{
  "rope_base": 87300.0,
  "parallel_block": true,
  "init_std_qkv": 0.0473,
  "beta2": 0.99,
  "lr_head": 0.00398
}
Each number is 500 + 50 x the weight over its row's rms, rounded and kept within 0 to 999. Layers, rows and columns count from 0. Numbers have three digits each. The size before them is the row's rms in percent of the matrix's.

# layer 9 attention query, 192x192, rms 0.136, rows 53-63,116-127,180-191, columns 0-63
101:545367549528428464531513522533555514607522545587467504432463434572539573473530506472478532416531447516525497487503445525513537527486533414482461540428506413545442521560452398545524517616447393
100:394480556524522415561482532545456425505420444497534532569453480492487504498503470470503455493620581625452469498523478444437519477412608526475527515616414551502580503498506440459537456459473450
098:455547483513570483544565412516495460570418528510537492508469513428460420565593498440597499531488475482567521515401559439423483519527500561510524440456552509483522529545490491487589570556514464
105:430533493463480433571537545477587412522476622416450509496536581561488459406478471456477479435490587475439567632492538527494607515503451494540465455494521496519445499498545517505437455467419512
107:512471359433474513438498576459563544471544478532547458525519508489504440544493550578559473510525549600569514492447462466441504581453507519475470526490491489530623584481454475523563470484556473
104:461474550515478538536505475521481487478441454478556578545493496537455506436494527406542476563460520465502372530571570546461549474514369486517504552495515534592543476467473496565485489468432598
098:541515470462600522509466453536554523552542512509513541476552589538465541543549593475564539513465439518549455487494463414516514513489468579449537486464435510416517563544477549509444559536516580
108:465421474543506464434548471588458454478570524468497524532440483484589499500439498527498491540432550521453500468551462447471566528493485523507509466498535455482498458530448513484451553615478520
114:580485430478514524457444510454553491488510477505455432493512527612434443456583542455491472462499533495489489506497490515505531493535492453478539462567484442645576486484543590490545476489555456
089:553504587466480626584512468533471519470460509448566451475506514435437410459420480519496471527476537521494568419523484587526444386554554492524428618470556512547496531563511504565495515458502420
107:454483457559472406474526527499566494483540421519524497446536534483490468427485554474517492463530537555487451474493441495543447472512489586525514510518444521475508480467534466462440510497589530
100:569593494531521462597570463423558469533546483408414568483513499516477534493530492538572474486450517450482535504534478585461485512554490518489527527559473492484472550538587521549466503488363599
088:524385551541444480581510522534560489557561489539496501502444485562497580446487472538521482476498463534480549502449525503478500474507570451437461580477555450525425485504472389519488456613451442
106:561491625467475499487567527501448482436450444527489585547463557417479487529403505441499508445550528562583449500524506560488509501367589449478537507573393498461496434494561439458543465580528476
092:486484524437476487529528455484490480534556548512516444557506540437415451550602405526592487560561428472573455510412577482506467459503523537466459501392613520502552492462482480547530502517478432
098:408512348539485515566525583492515417503501630441455524545527524533496482468427461518457477472489575422484502581591496506513589473470439450519491489484529510490461518482594480476442508533475509
101:496431466509497524451496610442485585437565531468549467515550409454477469547490439540594533528520495543542442471449455474471546588481517496515442452453484462467606582463508427541488516507501482
099:506442499458486537511474470442476434551551425505488509548464528577452485477470555440556426520452560540473379449498560518463471485492380522489508516553519497558509431434455515529588419410456548
091:556483491409523495502482553477544571514507526500440588509526571609481522539535582444527581501508449455523473499529400441536478422502487622491568602523456522514584524568436506524429475497547532
108:495460507493424490395476495460483424488584522479506528550445573508523574540488480538450475481483523550443551540554426475492510572551519506567437514517512457476441499512502518462407487616443494
105:580525499468530593472545490451489496434504467479531438437493577520475490555573450436521506584512470519507417462514458566535515570529429461433540481508464487566504451567507553483535511553539487
103:586460521430443543521520432461489561477436485485524499449466557431408455473433508480508436548553478464521504456448497511486415468486529534514460611395663493478422467454467511586498478491411469
101:481529440580498466506553497490529525511570446507605474433537565513431515453557462445543526514475489539548384429462496543526454535517495596429454450492440478417482545473518505440453531568542544
112:565520564543492406558548464509493495472541530451414516545542513487473514518468450488585478546489522430452507452508486514513561510543520427606592446537515456457497621560501560487430444505417449
119:508384543438486497561504547565594507630511524544483447453466466544502513507527531401484481443586421552518463477465459486512547446502541410470412511438548442494462504523453430537580504518451428
122:443548463488504487509392524499466456508414487537507500558455584399436539559536446473439425452585507551554459505501468407486456526400607469515476467582410473519501445551571398480556490505446466
115:472408472528497446533593438533484534546464518514586455499447535534471392507536488464533517522485453459586521536426588447440423567500527522532479481497512521449512519523441487473587521588548515
116:384507511505468547596478576495600466503532600432424462481486529488540449449506434427442518497468576469465484604501478576483591506470475525498450466571577478513474478515504448528454440490468497
112:549533453485495447418586531513547568491480486449448500509538529500545431544430443515564451619506490527568476458387449489568596582461506508523502497473403432568561461481427444636517576486501552
110:501472530498505520481518486442473433515494473485507565571488502558432523489509564375505485551506412520451352502624576504552496438531425561553590511498539561675558469421512493580511510496363552
112:507473502438491557468477560457517484544541553575485512446500490529471533559522593427524523493438390538536465494504483481536500519559532531504512474447449462426455532558489456519413588489534514
107:513413526586490527393517463541474489555573503499489532530387539487595534476433499571500490449493499555367471474498424469438524510478500547527538542466556449507521476539437506487434481546436599
117:586549566452519474458479531508462572433543510584513440463527485636446447529487481366414460478456497530563493518523513517529561541561537497475543441490466474568532460503500511465563450539505484
117:543499594496469557593512461469417492484542521464557454490496517464400425531427491484548456483524506546561555529516499533569446471494536534554427631449601556543504472486494485540507586546511455
108:469506466571517450523532522505511557499540444513620487528508559535473459454479496506519483469473468554591489455535465486532476482555475528510494574555447510466511533515521497428495565510541531
# layer 9 attention key, 64x192, rms 0.136, rows 52-63, columns 0-63
108:457514530506517473508612461528478501628517432500430484407516505599445537596536546475586521558478464443463516504560440548405433462545529508524489515525517525520493572510515467427586505571424487
110:476530513510489480435620435568483457526585502468542477535457402555523487442458452484471530468613466541526566485455522598522419523582526502451467480438532610505487493560536433444515536546491455
111:521504492491475499561502538557426501464425499572523502501481487475451549415486462470495496501488525578544457461513522501566430530568531519503399593576506638500540395426616545441503510567546521
111:606490514485474495531523467488470586464505525488468514501531443503524506399552444587527571501465488533581485474507516491481454457451505580427482575467506473456545429562497498571600544477448442
111:451449547640512527550563547462497396520494598469489469452555501485495532427566558507571488490508577473520486487516424506546574528635539410508426552498465424462435475389531496533505545523490535
110:616523458446471554551423490422498449379334543532527462504534543562486530454494451437538490531558457490426458446475452444490480388471596507478485477511496447537575603521522435537580511529550420
108:468450532424494440469591487495490493515556369518474451568440582581506544537338506440449513407477455518509446498541486493486512523494522461478518575483464452597554524494427607500493504564462605
113:511568522457465559541435555542544453540525513476537598535495479569486518512604538455508498447509500462443551537502488474546457525512417567490463525465472569414587495527487505542487467417529489
114:444471532464425511398536503554492548525547524613580435560449517513500530479481477513506485557423474484434469466603502474471541500495444497506460495492498442475442450547477475533448477526622477
113:476545424439555534464584426525477411413547409464526430424516567509463452559581504564500516511473512552467452436485556454503403541499485434526555615576548460568557487537489550451489558482539491
104:532476517445468529575492467520543467541512471406509541493588490498557420522375437496544511507490479530518539470533453598490427484393564537572379457433460449568462545503500489485388506586503445
110:560549449583425460454420542533483514438572419514539402534490472496499479481495524502518523459470463450567539489593452495425407482498493488459548464566444454438478496477502470485443454498445559
# layer 9 attention value, 64x192, rms 0.244, rows 0-13, columns 0-63
093:504470484553491525505482605484589503533452506529490496472545573490591487499511424487543462565524599528498586473599431530523423437435483590500458466516516491494503487524521506491517461513500502
096:476428400453466520397589512529493443512477502484559561559573503460552512486503430502503527499499468525522487570443378471498432516470546602521529539543467563536453458499540395600463478598457503
096:537479430637503580427457468446479485490494529463439531505472516572474422467469485526551509575375487447502570530492449514469561500463477480476481439461548479558569483565587468412507498571476493
099:469538565555516503476514459504519468394481401387431606407424488498538500444492509461502456434458426516563435523481469488542518465539447547550627540469565575530521518477466545496534422529474530
102:483509558527592470465445491522458532508479520436435431471459513539574412388468456536449480482496405456499500592503614491499496549514495561566442459491486463467474460465414489466524571572633498
095:414494452566554552517520571551526498469469464511495493463528430451479543525476524482461613458497516383445532487539494473535515559516530590456490468480470503526360474589382463552465423479512564
105:544455532477467412533454529520451565545488498503502534539534559529502502493561542484443482409504435461511510446531517541448386522541604493505496486492554483478562508557525421458458545527469485
097:553529556491478424412439535609504471428411617499564484444479553525614558445492420576414514551444514534432364506510461517496465457471529504601475508492512528573513466480441495509481596425449508
094:453455479452453585496539501519578421440545472437491505553383553589451517427453519598544534548434513463503538440425510548433519498437513533433480480569527437526558458424575442520453434491558537
103:524477508524456527523560436512498479488488570436460464342576437564589549552511476423547459456574459466502458459510527473542399482558484537552517546498473505453575496495535526469472563502561478
107:515488641478494558511467448532574514556542486525576556497534366478482422481525559534441564527433413442472500434449458560542507430519560515466371537577443533521467494497475488419541517562535507
097:481492444566534474467455419466610495459481530530479509468466537435446587478577483544510513521556502490512562514509544492493482487511523489518488477587494521427455615485394451532487488650540459
101:497526483508559569515395468553394525549529500528555490489459501559506558450550410438467485542532491543444519572468478494546488477544496430500560456497466492560580459525534502526496439522499559
094:464475477486589421474494524552410497446455479426514529469492545521583460505461542425528547435438473448373534476520478443494592504456549457522484458503605533563487490513465478506445409491513523
# layer 9 attention output (transposed), 192x192, rms 0.199, rows 0-12,64-76,128-140, columns 0-63
085:587534454445437495499505501497550543508578497557525579406543459436621403558473563448539395490350477580532522514478486444447515540458463544504426512562456455526509478501500443508442553524495527
089:506560458512532458507474474457503485530565459468469508617432506429572432417526520409597613409499376447474479540459439496563567510526560448499543499543539497431416507501472455412472445496467510
077:482448487456639548599505483480548473421499449479500480534477507582432478633487608518490520508510549468469534505543590463571546558444495469518564458480505480457513427593500523461439505469588462
080:563479511541459554420521567500546564514607504379509483554502571509486489547491502590416603524537456520446498492524535564452426535455476443420389497571598477446498436486465516484535503531499437
091:501523518481512544570582492477454478485568414467468481527564475513497464583411497439608552563524437470530544484499589389548542558411492514583565510601517423475459425578552563534577470475487479
083:480494505519534554555511493480501421464492487560501419504541552461461517604530520506439509504468535547535546505513465588455530578471591518503496446431465406449537528440542515558525581566442629
086:455635476545483487480472530512605510472548523470570485488499513474552474530561516513484545533535490505546492596493450538549487624521442500457475455393541538528470345536571398587514502449521551
089:520487477477526478626500466444531474486451561585477523513470418432457513474550446430551473519498462532465489508496442429431516472444484569485536498549438484434516552550472488503496557583556546
080:523449561632481505497537550499507552519459486541468466431466522491431532421536460535379508506484491570591567523522510465518498444445465509522546469538456519477503531494589503490544504498424479
084:563439521383562475482384439532569423527493441501549475485376491547473498495490525457497471573433588482626442555449502539501536491512574453428453482450484503414514549508471393422459532422479471
089:483470477483435464529500555512555460562537438425494410514458567428513480465456453532567467542434540567588511457476549423508511509513446451546573515453498519501567533478529502625474416460471507
088:428417526567460467467494486570441564535534573680544507491557496514478469560579499454448568527476508486451438472497434493582474488542467523520531527442522467545526459579555421500491477457498490
081:528496445452510440589473422454507497437376528423561474418536535554510576574558490498582538518446560521475524486472462523546580485476450459496417531571503420482462550487380515573502400501488428
092:531428459474539512442479431588454453408471547588583493491479390469444508522488428515463477442449444461533447496491436512524443544504497436454455388445595538491480521518548561527488565617484451
087:554423491499489486451509541592554549397527526493520473397547479487511477496486571504507588558548500498601474496448459447445428463534545449498470517510386595528596623479455434547504561413491549
089:483538435451524460530588485478457469516494520483493488402430507523553508433484496474494464479557407625526559544532491523484521513471489570416588534594410541568418457530540458497520450513474491
096:513571518516455542525448493500506538503438438519532524431489495503492497539521467492482492519522525524468480546462498480461452492468509484393407471495423465574515521579458484485511485407445491
088:423518459495561473538465449471536464528490391435493459538430526484466448546513494445566547504513501514452450518581444539495453527456420631487464487449495513654544545521528540494418556531423374
092:485486499457536487564398456441649395591460507529477525469547464474496460486574460585586527478486578551540471582536524438502432535402476501501418600425427490546533492521472527551549436485468452
096:534500496473454496480472509523569442558467497440465398518492596573519577510560523511527562502486440539485498592508519449522562440487437429541444430477444478444428551453547550490596534503480443
097:491471503552533522471530502533456415494572508519516480541595521516440409452516622530515473555492430532582541509452503521549449489469396501485485552511502409530403525487449544519535601430512452
101:594472490495541599532395554507418486375521492508492409469484515437517474498562504499513481527487436474374407510503493480596593575551639509483425484417458545518494477471485536455384423544553432
088:511532494511535448501418510505492470478618480496526481493464464567542353501483535583506531458460556547558550502511546558522508527560525490570389504531578573573452571492526459549530485534509470
104:582509469500466587449516462426545516575493529478387497516484488477483503435448435515470435529416503533512464507482459496478466633409516529544563424408564455560530459539469443414500533476528593
088:563459476535471454473463512457559521396492448590486515499492483642492518422451565518406476523558519518668444448492512525549533518545472492506480541541481635508443461481431497473519574394522548
094:519439585494478462434516410390523467455546516624455587530460544501483481554475538531410584443579516492584462560471524555423411453458567499515464573496542515504546470489478567426473512578530546
113:535520537484500539526517561484561439531497488507497513497476501397464572478478647407447412547395419456502511504520537525437543456517531466604481516553549444495514475535531479481439467524464586
117:458496454512572533552465448445430506545497479398463487543406505487480480495496476519418516450446422484510477490401512506481582577392556405431469574536490467546472438516459463536453376513491588
125:489468500476602532568526499507555523531477434579589566495541494433466549582515559514425550457408514431568446584484570542536528539522481533483525543471518537407465486521498597542497535474556518
118:499453461569490561498485503499487451463513518493499446617535560530470491529554460545491462482543456410522505444545551512450433484494573495460475571485482544521512455499527478455426423534592512
120:448571537410446495498513439553472494478573520494426497506515553488519442493452478434461518580540460529489580456562528424473443660471450527613509396582491604439536445559471555517457426457469508
119:530584527456420456527588579563489442486442467544510509451524431466482542606491529446439426572561489501548565412558503632581434510475549497462476510487553522506572440454525535499531569534469482
122:455646478526497496514471486562573486430518443546501604480489493444489509549483540433520483484527424494563500582550443493469466534463408578399530480480465530450470438494566538622506405443576553
109:584583456408551530539523471601568464518555545503451550540505425437548495462572460449542469486573476520483505506612526489404506507499567548449536508500508557594443486467511438507510513608506508
113:559510510576525520578575564373463625530420456540595429409499521457514436479473460508464485507508524454582507579470532474481489506593491437478422442597520538550471585488457506477523521389422491
123:380453517469439618491493520489631461485502561476549418458483536520536551472554498513491374565535576481587498444490537531529476456487460608550521567439441482516444485496485490509458523421464435
112:611526499483467466478516495495504454485542406490496335493464635528596438548451433570473506568520578572535516498440576452463544484536469530511434514454523477557527484438447448581535466514515464
116:466589452522479537546401485524470568506516486544583458489487451508500552589433471444510576538459527541462553500418431382473555473559516508560505464487536381545576467555592549494418504480504450
120:477469525458449502508559523569506495413469455482476480469530506538529470504463427580561496549564482497497454512476496522504484466480618448485427486567461493530499533525427567581548420436496371